config.toml
d_model = 224
n_head = 7
n_kv_head = 1
d_mlp = 896
rope_base = 30900.0
init = "normal"
init_std_o = 0.00727
init_std_up = 0.0325
init_std_down = 0.00364
beta1 = 0.9
beta2 = 0.95
final_lr_fraction = 0.03
batch_tokens = 16384
steps = 8863
Each number is 500 + 50 x the weight over its row's rms, rounded and kept within 0 to 999. Layers, rows and columns count from 0. Numbers have three digits each. The size before them is the row's rms in percent of the matrix's.

# layer 3 attention output (transposed), 224x224, rms 0.0332, rows 20-31,52-63,84-95,116-127,148-159,179-191,211-223, columns 168-223
106:578536540413543470454541485560525450486502493533408520524539444529518503544521398413549428545443469535543444462456482530445552393471430582452515527527544556420516479517
096:463517379508468514460531418550508469416490508535480448523522519449503435509488487501466499511540441571514552422501564476413490451491486555546498600508451414453489427502
098:401546398498486528470444577457520549475580527474557451515470557435519539496534440527428499469559476463517460456618463486598556532582602448477456486506596513479409433520
108:426515555458529477570581582504566454487507525443481566437511461519510488568452429444506515662506548523467443457479496479546593461540427476470463469451451441523478527402
097:537490600489529540481567438462523486368541468443473550532404553473479489504526595528524538446592494530530443501432428618487481496493551540451540509567469467518555594467
103:488499516528458578573571553486520365395550505465569510517505530465531450449445486445421429557545514396524545565437542560551575594438506560468416454424408428538507517533
100:592559450551417521525564562495493427486513513524570531622483485499514475492479570477529521449482506493368425433481515546459587590436546516439573496456558542495457487497
102:499536513512595502505464460520422552506442498460445477496503461518610525419514512530524537501478552503461498572483496553435484456582517512477526462579507491554502468585
105:449555495510570534493462470569517434531541510541460522556536548554439573625476441490522516525523523552624483538464497506551410472501484543463337420511475514448522493458
117:500488462558557496460484481439520508573508435477450445439485437528523467527465536540482515385373617474391503617529407505465533573528497547533482447417525553451490477480
089:500476549510562423435557516490476354548449475536433543468491463612349492502434520441532551456471378414481478416442475541516544473429549470573538424490541444555532529512
100:524529448533492439476454452516460590538520450498476471430562495530533591510452483489502518560492531490412476510474504500510449517523487548529403446497517482524393509554
088:461556485478491413584452517430456530530542487510477498472608582536588497423434538422522511455364563482512522471497572469482436544487529484521542484438494543554481420422
086:518530470500508503545506517573556468507506538524519606453504424469525484520485475459484463587532342500565439498475469524405508469560442514411476523496502442541473560546
095:543527501542407477453504455487431472479464548608458436540467431517487482535550520535491596580471519432483470408423549559499397574521532523476531480503526419462455414560
096:492488377530577422518537527415482501478513511469477486412478541477586501521499489489525513508424581425453559512418525450540489486534557509439504519491493475522488493470
104:586515634489512543472560414567489460582469478585440525532472518423524510485554531417490553559456470481458449464519525570497399494478503455446521438464533448485483509490
094:498404511547500522435482431515547466536472549508500439391446456506520541551538585565586475541404479554488541497487460502471506507531616491548462515486489548544582507519
107:488460547516533532549556537543510491513501463369494514496432503383410583567538541514506523541467447488463515487522547559513472490415473492543415519503538596451494497430
100:534551550508486456557514282486413461572445497598456481525550502483523580471458389470461440565420441513451570446488534503470406449565479479523529445480393547479529465480
091:501511535443487482533612443500487503497448513459499438561417552494547507492517503570484506448412428471468476535464473519500506515457471453634486472522563526602499508481
103:454398526456422499494532527508434449497540504440557480609502460426555500534465444478475500510413408460487554461480447507552610545461472605483401509452520567530529463523
097:523447498509467592522605476474599556466503568502524398401442609470529503532566567510520443546483580488447484442517474498506559511529534491477512518569483589511459482441
100:435502447478410485480410455541600488489524582564524548539555515521532435542467493498403519526514546562583452513478379541571516496499456449392548497514496440502542571432
090:565408507472497546425566553427410541507525521496567480484529566512525513522518538418449493614436556521463590479519474481494472526513528549472484515574497484517499416456
093:572477534459577577430481484465404548495526481447544491467519500450448521520475461426468497565516517621523550492493484502485487487580503623518621540596432479489540507543
101:514512480454482536507492493529482517536590535463494480410460505428545429459566510521484554435482465480431500431533606472405463476553548498554498643468511516423561552439
107:458497485541604444527452562421545425433422509511525556496474560503531478562465513492535468518434573476446488650537422385527477486564541472499392433494499523537489434487
099:580516514543515484492580434470418472551532508492442509522517525504478537335446466439544577532494471486407443462475577473468491455531505498494564516493523610482456452417
103:508465444510467455469419508520527472468530563489586577461517499410432462529498556614555509552549484588466530503501419624492477467549513474447530480485539527434509487495
094:505546590488473530514626598458425482491435470499482553518497554507358494574464441491593468531499554513532501506621536502553445514407532480510449519416518536504478485450
114:501511543482423524541428456541515456435536508499490503574520506524510519422504417448450542489469502471470495409539548472593537509555487552547466547413478446520507474483
094:505466496485455449470513442508544495432492498538460440428439513507556449587545517540523443466403501510470484509390522524533527511511539564438538467379497500551458492462
103:492471502423541457494468561506498475552486487463543529514531431489567510587414477523496445554426509423425513549556449468541553474516478545504488497477378529551487485492
109:443510518520580482477572475533583536577520497553545504484423456475464534496492459465499498518509468382442545591452457452550503553503449542523526436499493603566489518463
100:496530623447499439493391535431453424556522557575447543483507538552589413547548520586429450462474498487630571469540464472500563520534461487538505571492423587490528436504
088:559487524461485602416536545502489495428501504448507472435460509540596387494508386574508495562470506517558443573497458549527515487452478547532451479475572525488450495437
096:531458467599511483557453526487409450484416487556459553437422561533539500444495515643549536511529508497587495518554550495509430403553462513479493464525442463462486440486
093:578400440517506444462471479487458603539540529471506457493437436446476513443476482458525475495552388514453505426539480458528456640563443496534485457449448471571618469546
094:575486567441519473463454524523540493538474507451472541486563542457560581562576438525501565548540402482511499521500559539481497499475485550497427542553443481480510439495
102:462466545535498471553508494433533600515586445430480491366527408560571417495460526602532489451431539471475517424540479488507536515544486427456526485535392486480473519440
090:557565574558540442397455554464486516552494412564482549521476621450511613383561476500489559461588497482518500560483520572502468512503518533510468469452464417447398537523
100:427623477560551496493508446500514492495476467563541545524473479471447487454584460492550486521547470640560464517577416563446483504502528467505508462461486588506437587479
099:433519485456528547460493440512420463490481467527484479473496506547469449425507471469445407469516528450450498548545462458535503380542463481532619495517466476561571563484
091:552481413559486545640513583611448421489464540498452465527547452575647573504462483508554513519471448498532458527576507437530424498471500507503478488524468503465548427484
099:435566502508490506475427576486585540430418486518546491530473635441500547548535502396493496464533449532501509580461490517507482487451587494431493550537511498482552567514
093:480489544474415488506468524515612412454467431519507519531360554535570612474513449555408558530533538536562438568461537484530509473400547519495446568578499442463479555471
095:493471396582483465479491546490418482463502543510574489572528385566502536474388443463454529519534522467470457505449518511491531518434478519481428470492589577525452539576
092:482369477510499459517359517478560416480500555549497513445467536537469498444450511508478524556483579458512459513550552529520460604532559514554464548531473462575387497496
110:440445562438508460475448528458454532520465462532539591428471578514430517508557415590486394501423547577535511501466479481504531469570485430511540499504593592545508530465
103:523623551558486485526474566551527464490467592503512555559405521526473536463447457414475504476453399505428509579466410487496499517468451450430593524471499516452509537455
096:538489469555538478530457485481455509421465434519591475515513518503592554509440428564583483463538505507495491530496496477565493493367508610507538449584507520444492522491
105:505552601539406525422533454496536463520480520543582512462543514475569510529502401479438499529488508524373540496502569497544482489528490564573485493461506487562533515530
093:521457515497614498407467460494504558532465420513518551556535492431427545524550504413505563578509454589528533450576541459462543532534441470535486491501630501477545568513
105:548473524547572491526489487520360421572463506529524504558490508437544566504484515360518479598522519469511520517481483488497441444515501482507491530523452434560573461477
103:566493511507433427553416462457507508500502504525452466451501506540554587530467414539516409501404472509420563518592456503536469539514574472526457483445500613436489508444
100:504507570503487485522535426469502420501468521533509484459511429618513501533630501634567469527503441511496500405446451495461379549554427505463549405580481487588519460488
100:569514526458426502588541482527482516499583503515466581576582418452513404442468511495483574560427473426501473517460493583504549413466499456436491492595493519510513515492
106:537510432636502556515532501528536527471506559479551583510552533472508500441536518452571452512550538488435522572485391502514538428392529502557443513467540586476406482544
106:422553536377458479486412507480585455529613453501466458507372534539489562517447478568475499410436512461573503520451392437551474415497496472474620506560489504492626501440
108:430478506414503547550460436540470502519491440465546487487545554482533488388467548479401493443490539479535500549616510460503528576528434565484434601392517554512486498518
105:503498540503490525440480532508565386525460502481521534498565510510517617536555483436412499516420485565501476520455469522518506437435463527604558489485529503478487484585
102:543520543532501490450589505526535470573512480479514541499496510433443495532611490445449460490486455559454510528499543563406446431442555496535500532489519518448492517469
097:571486593430441470594499408441352588458503565441389482459474539572401525524474484544455562419566441474485587512522450518443515613433447494414528555457537606632543585551
107:596507516543504519548614469533491562502444471494505506458477553433528442475496435592526422514561534520526529487431623547537408478502548509464492571480502383428526522489
105:438546589522518461509535469459461491456514447585454560504521429535516544521445598475574465571520486498464456483449522452537472502491504562514577547484439486446552471539
093:417489466531489476586417471493491498522521421477468478472478528554498480466418487488520466550550564545583494455485521514509549510577488498471481559501459452498558529430
092:530467456544496565558495464385573572507494524490481462435435525552623596410400392447531503465433462507474532423474547494563597512528525543547470539494473519578495485427
093:439413451481484435607583466420495496464640483517494534455457533517504483425501553450502376484495545513564523486490434568499642451490527454465506563482396473424480490469
094:556527483461540500539420580479564455465445503492533432531461491459409508579567507512445447394540499525497530565477455459470576560480524522576534554510489544473537445464
108:505518439515517481545506472411455556508479506420485440441504503451517458457453512522524496529523451384528466450582534560557488591524592517476540499542527541601451577457
105:482514409456546541486448608469528509534469467423505512387573442476411484474509506510532502454499513517459484445465505463484538513528527544548585409536558473503367512579
099:634562582558559565443531425508463498499498521358552531490464574436512460557545523553506539557484495385429507498499529567460450519516531440472499507503571587543520480486
098:618499510349503550543592413614547511581439402532427519619505406498500536540491537411494515513451470469455447565534462576444559516493430499560536584487501583491557463584
098:488515555581489459519436416500633489511463442532516501550453637448520519411492468508445552476545501409594578507447466475422442517541512508559574555467484467493492540492
103:424482458464458431493422472451526551468448542471469559465550593507459496420546454593481431453561456507466494535467471463571463490577454472417606590537545604587464559597
102:532452482527491537523416503561556391472524497519476514581520466497483510625483525512539601604443413447341473474505505586448409583578478473436454528506533437460457438559
104:604497491565516541495639545546480491484471424497592472372467521463567442536473472528518486479483621506577559525435555499502494477471467541442519486459490483518465565472
102:535533552479407503462575450467513475559499494554487513459479525511502493409506455495470529565463442607422504537502543453534507512441491534543477455563515473464523525482
101:495460497429520479513499479479606541538421506450437485426498445554480508514611542383523484535474531556413501454576524450497481579529550503550505521503520510460605545504
103:489471464523505564541518585544395457522462476423479501479558522482520488512456429494528508470434491422498509457499545514496557427468503533548467549536528481488541469480
111:531464527606479430541491377476490490462458457482560475445510493538561488541468447579443450468389457503456583534552461477381510488492557434538482513397421618386446502454
105:464529518580458515560550319430439533509436487581468496581503465457483538424596526596505475460517446487609544466491402464471561576486448521575487472555477482580524508574
102:562582536464459489619545483507427486424529465473481595556550410482488459524457456499499550476462395488517527467452456502571608434474469501538461394560487497592468482513
093:551436416465608571470524522471587558450447519451518493477487520440532430450517423460513437553552535534521535593492398515490570486588472459488507435525476596477437498448
107:452514579488451534489427432450547413459603504476529508488462525521539464635514451525493613457571541482501488464439447469515409456516513520466524456522490453539515571440
# layer 3 attention value, 32x224, rms 0.0362, rows 20-31, columns 168-223
092:495505461488504357549492494489481568462557416410495505463475495477398596528483457507567514435528425493495476516523467511383563509504388596319542460470457505456471447548
103:533526572566473604481548472505478504428552525440452389494412486430514558424421467450468592458459584403466553489485501539576499544437462599417478506491486583483465509470
094:426501528459522480388481458455513530515432470449558435549483524416517479606497529492503483458512556490512527489524526487468550540451428490576536432489503519491532563528
099:495502605503436550474473447567472559566446468558554468459425484550465525525511531464525510562446454519517425521533507485461537508507555493558422525469635479522436442527
104:512486469418466562536484534537574450539543457450523493484463433441481498564504491558445436458417527516531455517464490505413566517468481493457581515471587578592496461549
096:495483476488447472510481494498478492417560479509464424531531449479535448507486461576492427497493468499418430508417573470440400516421526543486491481508507490489491569416
101:462480511487565498407490468450524499516510474535415486531456493498541458486526499464520465551483469429459549379401438427546532516569489529391532485532508574475541520586
103:470546521476592550443474543542478539507460532418491461447576471433526468489568499467543413424560475502553515557477524484477530497470438421536546524495592519507469498565
099:501458590456453509478487522534496559511574522620517486538468563509477474504442609402451314472540567480421482474518490466536534472449554539424522554550523624528508523483
106:485530538459467585567505467596505383533463529524557466406503497550507514376545488534525466522572546541486509437544558503600390519576549422517531482558398526473529506508
094:475481575487482460496458511454509567493500437512551482527344469541510599513598615544452413500507525512420575383515516459446454499426491507506467514522463513558468444471
100:481481443500458489539512449533455544513449524489501496429516591457537528439558546386419468415505443535491470522522536527441442511549551490487524599545498466438648510513
# layer 3 MLP up, 896x224, rms 0.0494, rows 0-72, columns 168-223
100:553488522446578505469552486530492564464436412571460504534542341415473476518524562505474474541480420469519557544424512450600452541542446529505530512553506456516542516497
106:450478493542504489440524473493480432431547478461524540525583552511562513491424569464453493483517537536506508520499437492541500413548512487494540549543484555525544569465
101:502495506508410489492577477476509473491430499511450572532582461532495528482487574442573538453530458436423446515472537409438520533474490498424478534471469521431540505469
103:387527479443576482497544531516491490544351488521450569451543505473479443442525547518604405501497493500507568489493484430494504444558554565531578469517574443539607509517
091:612558466559437457488634462651585510453462584443520522542531496464541512465475530471515500496480468536515504593523476509570486435417499435475468530436545400497502458468
097:496465558497561536431607356489551517414458479505469490477462505536524417529446475431454578493507413454508491530558369457458459558477450495573600464559510522499497531524
111:490522392493466547552463403525508585521440563467437352455457590556524519451539410443472549472520482452522507504527498500468518501508503435568490435439524503551486564495
106:468565537461464546499474451541499456493591473481493464500416517484497529445534511491473470494383582525526487453459491473498597526492568464405536443512532595496576566443
100:580598464486488444508410519501407420491484500516500533416509521521514591431497545572567501524547535473515545610531512555551449539448494448481524432479474438563549523482
095:614473559593447604517483523521522564500469417561462470614553532457468372437534419510453529501556456495426498466508573424487480550484492550424473445391465528487511540457
090:455471471571510528557524432547465471520522458376522525511437586539508467514430508597482546487438455461533507611596396429481449567498482525468533539449622485516539447418
099:579481474481536545592528420530436466461500447479481513430539471436510562593599470550475452493537497460509570472485441501544482535497402550449531472494534478548557528424
100:522491499497523535580508538501502540481484448414472445523439455505558446545480424596446471500419515502485506462461388482505558524588466550472571512448409525463456489505
099:434508460530420531560381515572482486482447474500445529564427564569539490578445513566542446454531517476537542517538476461490547564502489470466513485478509534499422469443
096:376541532522529518463427491517419451447550465497511586479559470517532485536490501552505569487493571533540496505573514444519495517440485530479522514529513446443525492468
100:533471566596517487590580479484477453456492452525523466451431532503493483515533544499462426477519539442499547565472429532472478584536561495525545531509513449585569476455
103:536520524538487503555481500553487456504481514449484495560513366598605565566483475471493469382568628500492487505560412416505503525544447546402482424556408440540496380472
098:464509539493509564489543480476525491374459486541405530509525571482566481577580469414516449524493515501505542516499439551402358438590457488496501519481420471594579540445
107:524489450456574477492604414532399521445534432576501545428579528471536449572430550450462506424497546479477528530514385492451489495452453589510491423562453619494479524504
109:503508505574563498442504522493562567479476480560511565553480486427543517558476521504572454502485537468474476644520500441469440507547521550447466453471494508504491444514
104:503367492481547485540532409476531452444502501399515562481509482472475518557567498375495448514412550419510536473639494459471529464449441521486618429513500524513560484435
105:543391506504437544487564421491445473426423445439444508554502535442509510550571480531438429515415539533521515443477485546540465525502502446547513541444608455534504467477
101:511502482517458484575408515497495499446486441480527541568506539572553547552440525592534474473457604440401520580478445438525439480653485473501511584422503516499514440553
103:527357497471505532483617339477497424497513540546442540475513409567564481498468453520531530433502569465456567518464483444546546574545486504443591556507410491563500474458
106:556594489529405436519502494503544491486583455436537498462381494517503552525452430537537540409364553449445504481504501480567507534471537460426472497466513468424530579478
102:424559521492525470545509541575527474445430489569525489477551444489608633599513508465467610537495466524521471513586441414517495512550434563501466548461508532504520465581
103:537578491554449486417614478420550567552474407495465469541388516427512468473557469584594488473518522471480511536505572466568453547579607543585532549515536482532464540441
102:509543423543525518421457501448399483509531504533516491524476503439457455444600417452431472485457525462458530418482359517529488470503422489466538466503508510637563424572
096:499489496508472510522553426475466514400410420584502516480526474479556507558613465451450437542519539386534546457513517529537590328576602561443502455570555479457510517436
107:481508485602512539412502403541441454489517407601415543487524491580512457438416506459485502490492512358449539448587467496536568485461554515417641489477544495436588537445
096:473453443497454392555516482489546546564532532450473549519469564512519531492566534489506476556523559522411531557447468512443475521415539624447522489525507531506608545352
097:486455488546490493542467439469428486535511489515467515446525474603501479509484536509453467478494565432380608402490481527472348473488476505435465451455563506594537441554
096:487482439549537431483462507599447516481421441562490590473481530499471464542498626433458493526560484515538511567482549501549426449471469459538545483447527447536575509485
101:571438457514453430447420486600457479550521439493560475533538516572519504384492491512487502454540485445429468558539490491489517459481504505518565434505514500440497622516
095:553517493581543529482510404522494520423454425597487557519517583410507501580454519496540411541572532448507537633479530564548471438540470452510634387535459434612612498558
094:532597542508546464534452489510492538460524445494547537557507442498574589640544453450478536451484457451424532475498461404486518509503455360542517525443601541489469460450
093:461528542555453492550437537547428519418517362438465569492550573376496413480549512532470474458515480483457460526498512545452500502482508536452511560533531480459548500491
100:506432507588437539471630349510447440466461494537488558559514564507509519430518570449437505498488575539483506528525464536531456494555541603465518529501464471580511448469
097:518466554475517550507520559434406547393517522485364468487536449466534530478526462414455454545473531441533514406632410525435478522549552536479535508528518470577486500464
117:455527421485435460495514448473502412500489464570508469523516414424544465542484612398479483423435567459429478518556353500507504478523495486483471517503561519599511463491
098:474414448455439519427515558517468570616478490483445447535546536444500612427515499472619565502478485501453502510517489498508473572509609528465464471503507434494551529508
101:444486506492595483504406522496403549561452483518440458450503554405507524535445532528518519470551432413476495546573432458506437509507497464585512460399488580547472542521
105:514477521459468528604446384495436508444452460473410517454607495490489596505525491540582532537431587496469550393601505503427564506519483527446541525461556521517597473472
098:465533509551592487543457431472537498550423407488500446397492428484479456497411629594534437590477490481505552552536397425527452544474532422497521471437549547474468505478
097:512626483498594468429473451537454426485432512550479506477523397541533424506496461389436468473468616528450511511543442437469528400555501451576531473518536445552457483544
104:560460408485533642513524560467563498521517507577469508517487535527575543482571561511414451482444570394357478591520505496515529457495532455510556542475468471509521527497
101:472460429536556502472490464558455425492459471488392452569510509557529497388515501429459552546422430380455537443581418530451490531513417479486491478483539524547484450504
096:484494572648525504479499553571472402472509458563426513445511447527483483564484470461514455580402483449429506493527493520517444438572485487472484446515443439472512484540
109:515528512515555518472518563483508445526519478496465479465571398522607514548500426444502488435426555555347467562574389517492523442461473524457485527476469491480607415443
097:477436477573601599558585482439496428485496433502490495440411453581510525551450550474540598474527522472441476527509461563521492544555578495430533384504511468585464486482
099:575499487527401486544425429523491505556494487478548467563425492584446479463498462493523547426484521571447501510484550506612522640423526490524566524511426447438537456490
109:449524570591487425519460523524485551492499405569495424419614517597513384524505498538560589512500453401487580555497486465542455515478412447451607477466598544505498620509
101:400465480532481522498507477476514555436532379509475536565472419452481408554468476451508507532417445562543551550509465502437519582470447517448531591480506547458599467526
101:487490524523595496469542486452581512473463440558414505480608467379494515487468469523511453576390473444398525561550429522478495423510484505515535495530464520579502567476
100:429405495457531478426511453427492467496569455409461536569461445543509507506511443452450488529503496416529531556459548523569428367552507559584588502477443514567525426543
099:539464517539535549520475566449481506537508444470489505600432431560479536527525533528484403477408478529394482394438567491566465425531491534537433497476453475539446504536
099:486510466558440433563441536553521518452481563498495566515590536509562452507496457560564481472538507527448553557438485343511491560447531518501461521480599491506456452511
099:548444543526479480490541471515459534509401516493549620425510536543475520431457484477489518441518593487489560597582507505466433472473525548525595512552403571481492473448
109:437458434473542493523475482518460555432530362480468510488527484496586439488544486607532505508490640405514521510549516442466588581505557469472545497505605454558588563527
099:467487549512561511443551407568492480485528490477505604568446602394500553399593465502489567483519466430429433542520523496518551499484587408492584483486411482580603571578
098:497537438425560467561611550477505538527509500456500551400479502541510405432552536467576598472464534518499556465534389491419509487509560589479458383482557562494490519439
096:488489565549454522550539515463486408518510448511461442556405487463473472494541558433433517492418549467490541450384505468504500496525491554490461510493464504575488479528
099:527518533528404515561469475460437577491545545451496493529520547521516554513571521571547444430446518421468481553475506475583476466449535439433578477525480453491528568472
095:455475530500499489460539516459503504472518530442542420491460567481585436449411613471501587544472490471492560471501548464460519508491521425500464464579431414498513441530
118:505496450533492534557490401473423445496531506570483526504535474622527503496447516463425508477450615529484619478575422463494539504496483439519539441463568481674563487411
100:464478546526449487412483471604467540548548460545408482542411403556591484469432435543496452526346618509494517464465463501425508450483450502572478413472578570508532448462
102:400466495458451476518544448456484551512435498558471451458472573492515607440444507556441480517543557541458536489503525510513492553518562563410541467540539631551569560526
099:476529426457477504525491502542459520519480479379380639524464486516536568509541466548561506474445624547523454493563499398539518415451597493498505431461496554547507496502
100:453531451493475452466543521487424537551481547505441483469506570447458452493535559416484523458368473504511509434557529557503403495459406612513551439394565524484557428476
101:470535443528446538490527391463467583588536553455521391576451462421520467467555519466544480521486531360451523489469476481572473538545600398519586517502553493407601623451
105:571499521532488473549598462501535571534588401449535579422478481495563421519530573417464424528479564544517521503545492435525500526496493597542497531426503533449513513404
094:504584542493498536468467471514477339501466513481537556507508557500492512474466526434479382472450469484464498630487480527494502383431637478510538565545540500434610621378
093:566534429464474471519392478555482457482403498517475561518499530441583515482462610547622514491480508547500506500522499500544438496525458506578523504434516448451519570412
# layer 3 MLP down (transposed), 896x224, rms 0.0388, rows 0-72, columns 168-223
101:486488489446486483517415585538402526445532513538481528487551454552456556517513567467507451379548537466386510360430541471579555536560554569479484519506515555447471533522
102:439456458595473496464457560497530466443494483485605395520501568430515558537391534559367488488485563474593474465464523509531440497494555447419570429551529547455426489526
105:537451585446441462513594567500498572548487503479485547519428533463427476439556598532421444452464482528467431446525543373469520528493573438478511458451532565490575590472
103:508537523446525426492502457427541492465497450483505583442589482480478447627482500518520470479496464556508613548475527482451463532462464486467503444488457505579480558449
095:509469528458500567506495507523414462512497664465631475481539527547473467574516491561504472425479538526550488506519497591528474476533486524488552467509566528478498410596
101:476517490469546469520624542487512515561557477459468542459493408489587468552500459404407362459511628532550438415524444379463497468504495466529525523501470399526446471515
104:443539472444443551521493372502481563550460515432510555544531543510576414588526472576495475481560437516500562547479562509521569455509402485499484505539490528442460521563
102:441543490504504437482457449491530548588502521510516513456559632488515490474481548447437508481508589521467469475466566500510488469529518461496448472552474478514460568510
099:535585576455492535580445492483555524469493533407536509536542457478583525523479518594455501575477539380505567467565432566430491601436480417491470507485480465497466450526
097:510563529592551532578458393504581481452524456438394512538605533458414467573497540542570501516432515512579485504476574502482502517527447495445486474513547460533442568449
093:499477552469462522529544541548496520512516519433515547487432533491577420513514410393481504485491549552623506487491396468477514563517472477544400514496591517485467469498
100:448460542472530408536544414539468473408540455570509533516504520536481538532553467415543441505484420551350517387566470585447453474446541515468581477447514501504553495435
105:559399510522503494573519517490468527503437509481559513549463481482482507579456549411436500557481503514469484506478572549551455537493565567499545463421522563489480569489
100:570479605416525498396526535541504506513571501421537560554535546506434570480525411567547488590519487545428468514540466563504524502494504454499426517536546649483509414455
097:510423463559544525526479483464542499545530538499448527532542448527520520425474439562502551554503475514575527444436408470570522558550488537472406500545493447614487496439
099:520513551481461513542496489554544592455492455502547419471403447482501524538448514512497530499518493521436446525416422446317518477559503408498565493454494497494489556510
104:557493573495478499475576440419490470494497512467501542584495515559497577587438478571580544503493505453479515509490516447534383502428583513539518521538371416507467639470
097:542419572560575471446484560492465463593596575490517536444543472507562483548520553522483415505484434490522547568483577477525551556477422492518485496561407434525451419453
101:495556527521534479470498613423452482548557461472535453465484534495545454478463505585423517538408578496465575518450480450441426406455462539483479566506513518483485454554
107:494451484557463577530485524523477569491589567514562448529601461478514450438485525491499402523551490400552465467502506561543517510459576465547585560471525434516443536472
105:449554512494383436516499565529488488613489442483462505566464431469533568510492513640547472452537490510525518400451508449527474520553491498523545570549460561440538512572
108:446492595476506529526424534419436462504536445556557569543536473505483427535421444428424445478489611539539491516546427486560643485495493496454485437471474556470469562480
099:555488539503588506527446510563507453482490517501587505451527515451487562568493516508511603522551473585501491522527580546550552518482482487511666552528617516523551451432
103:483536400586574463610555506502534441491610569517417575425446649541507471424492475501506452497468519549478526454411544555482420485517484579536461434500379497519547477550
104:544553507517505451372417485541460484495537516608561525505422472507573569550428516455493605523528508529484493399515414504503569553361543521454527526568456468484438538501
099:432523388586538386487494553510500454423538577553604523485641400469502426556542469456460490408539482474523553529488528487480519533488421534468498610523528442537561478501
104:526465414605499565501616521408551540433558533481491524556494555502465567439522530441413496547423591475526504433458468557468449486434437460530470390610486513483461569466
104:440436501464489489532559509531480476468544461481613529475486545410568503508572529494540443530436491533439540538520416546471435454361552434480457524505484561575591559548
096:502526487449483426518513550482561523453528528574545481494510542479495545557542484508499592485403521446490406524490464458646536436442566457500389496531554470485470468491
106:470496418541561444552393446537418504515439482492448477531509555468414536523404604495489574502607454469553584412499514459452536541479447495539486446430476528514486497534
102:535529524506465408471436542512539405560560584466509423527424585509393462513440498497502529451469467490482546389463448507558440465499474500512502504483430547459556538473
099:525484520535499484377526569494476528501560582489480434463552469436584404506528448430460554515541437419573506498567409474448536571542511527465450573479515544521457476595
095:541478589528495511511480561494501519508434560576534519581502549526500546489496421435445424495495446544366430647428568507490552515487517512457523484485448529474519529528
100:440531496494517551457500467570481552511419431519514441517500390489583393520399522514495458487440478512525520403534559447489505466491569492509492536494566414453493568450
098:531405578604585452538439521453510462485481482392571547496525430540466587468416488480504608546492454393547489549544412516559549422529519510500491592518464450491543563561
098:542529519572519513452413502555436522456595473502596536467551439525513515462494402520526440551476580529555553461491443514558497484455542481576589460620510560516418562463
096:488549536473535567495457536474529512475492469530531536577498500506447523489502556469565484564613529533552488542438546510459619483504454490496452446550438508556543460526
100:512460510589540507477468517446573522527606410455512458565529461514483616539431490524503516496481514465422475455516582510550570484546497454513501546566434630477475418454
099:471467473576518579510474498420485480387474531524542534546554526490589557461467447478548538595526506484434389442514497534498548489534462519495476469447504464546581640534
112:436553520478425475531370502460485595561426448547509518537491472456479485451531533484515529465585549499468452477554475532494457493466503578480529499514539551481472438558
102:481414588555521513548495494409494516451594539482538469582441430448475487597569466505470477545500587497496487476556568501551522537582499501565501461473482528459416498509
097:482601437524461453470584598479595467544485551520429502500497480542487561426511490600469473489540541460502472488503519494451419609535478436602477572527511518461482443567
099:541548518535462507492465465517399458514518447436512614517500500563404478471509540573559505497557366498427459426496555443483521504505515430624515499543511400441475545468
098:526553486586551522557475505513527512518476503517490489513554501447492522486511513511510498515541497502517527457509485485448458350504513517473466534530504443460480557472
097:500538601498591395458468460543585445545467592520490534375510503416469536430489532508535521571529391514520555443480543498486445510502530506542473489543452589525514510580
099:558561518470435440575417572463484577525619573521530496392597513442529465438516506411401468567400482348482426481603517533492549445509500498577531489565409434560501450407
102:503561454448477456503585539408470510540503519454443523463489510494511555570452468398438519492474531543464435480508421489382541508508507554566453551450510600431436466457
099:508484477485487413426437466511486466524528537403508443569517537616463530501578464429476513538523447488580420547518569525473537504505585539494523478539480462636516592453
100:451564446426550439439477459450543512576492536536568455433563495487478492498623463450458451497504458539483562514517505504445552515482416568517454493443466514483561538487
098:520505462433551500553419575526601569567504472519588523464494437473481451497530503350499500550533465551552537495532393484489465508401436507528353493513514402528551491539
102:536459511483504412598492588430500571458549469476561489553456503517411557518477445546521581481509524485411450512448566517566530585431516538483424501535468504601405478480
102:518473520596540559579465446494611410474559477505586506571568467467499540461547457526458476517511502418486466461532474475493537407462530558551478556552532470529490563484
099:514517493542541510423507510581411613561567525505577468528484467518517426465508478508480424509488439556563477574503494553419541468442469458553522539455516510478506506460
106:505463524436431469471467486479603533478465449518507552439627456480488525521438508481518488449457403490480608545467479387539363555481571466440581446400533516473466523457
101:500474485436449403476492464464503490542542514435570441571450483528603543430451465465536461566502517544591527513601584458439541517568477419505497395564472444462480481514
102:494527528390500494403450450477406491491464417539594508465508507544523509530516428512445438488565554489544524482408419467527521590495509399536514464422514546489515402419
101:438527532597491457494497409538519429462595586530411526467445404478426577510556471460471486559499529496412471428474588543528456501574478548483446511548473465562507596607
099:666510579453445488490541428496448564493488558481523530493514454466431456463539522453471535502436563535515507528550562577399396457485464547511523423477490529619518435402
105:466521508539539480540340495467493458454479459436530468525520418490582606499495515499516475550514563426503487436574513505499511536505501516551523462555494461520487477569
098:507432563458556514534509453518481443431442531522499541568562561399474558564465570488439442460561461509494430479426540477493481459566387478457467471545526589530522499544
102:553566532568442534593458454475496484526434463446458484419493498529512431458465558507549507483571512521526536439518502487533440578505532524426489523577541480414507332540
098:491553517487459462542492550487552489541537511535512563469487552452524512484499555498405556557476509465559522538490490521459502468493502555471456499523477468493486544492
096:409460386457514511449564515545609510478562451512599475459553465500515602539543482504464505463419506518501505546427454542476435606482505546524458487584513346479422447507
096:535442544457541492457353633480476567499520502494478498481468441585481491539518469498478554541438488501546595505538496470500508507508511527446417480508557513466422458485
114:413504513439411543484508559449478498455548426506646461448531493470551584519446439517469485524529579448414468504540472486568524511528523411539490524600558551448443495482
099:501554523438418553384488458489485529525397533513525495553471481456478525580462462536474546500446463571492514527423527469540518545550532483550572519546504540526477575469
101:489528561477551516586464482550491559384550572492516570417554553521521515545534533472475595581495484556528540465600527548512584507501521485526512396513551503504438505452
099:591537585458527410494605560516520462414574467492521494484473456536494500575534565528473537542507572482509494482451474557399389457541484534464460425479420464493529487460
095:547405439479515514479577584485524508567471564407530539542497481454448557494512530567525550503525462576483470424558557609525509372498477499506543445512462473495504511567
106:451547467570559498478489530516563572592577489500520475498458479477502549512620536507511520603452605493543419450470568626368459423546533467470411563465457412494555443545
099:494534468494510439561497471507380439574555520500509538524490500434613509464444509540520486436485495494481451526656494517497411506447519418486496506538473440513560518482
096:509516457591480520500565512438498476501522477558450511437525533457445506454486490624547513595547531388542378482593469480456579465443557463560475505380479538514443468497
095:500553497526502610441499483519497562556422572573506564436461501521455421436533523553388431464546509486488359527453485572581486492474497396537521446515437512470535443472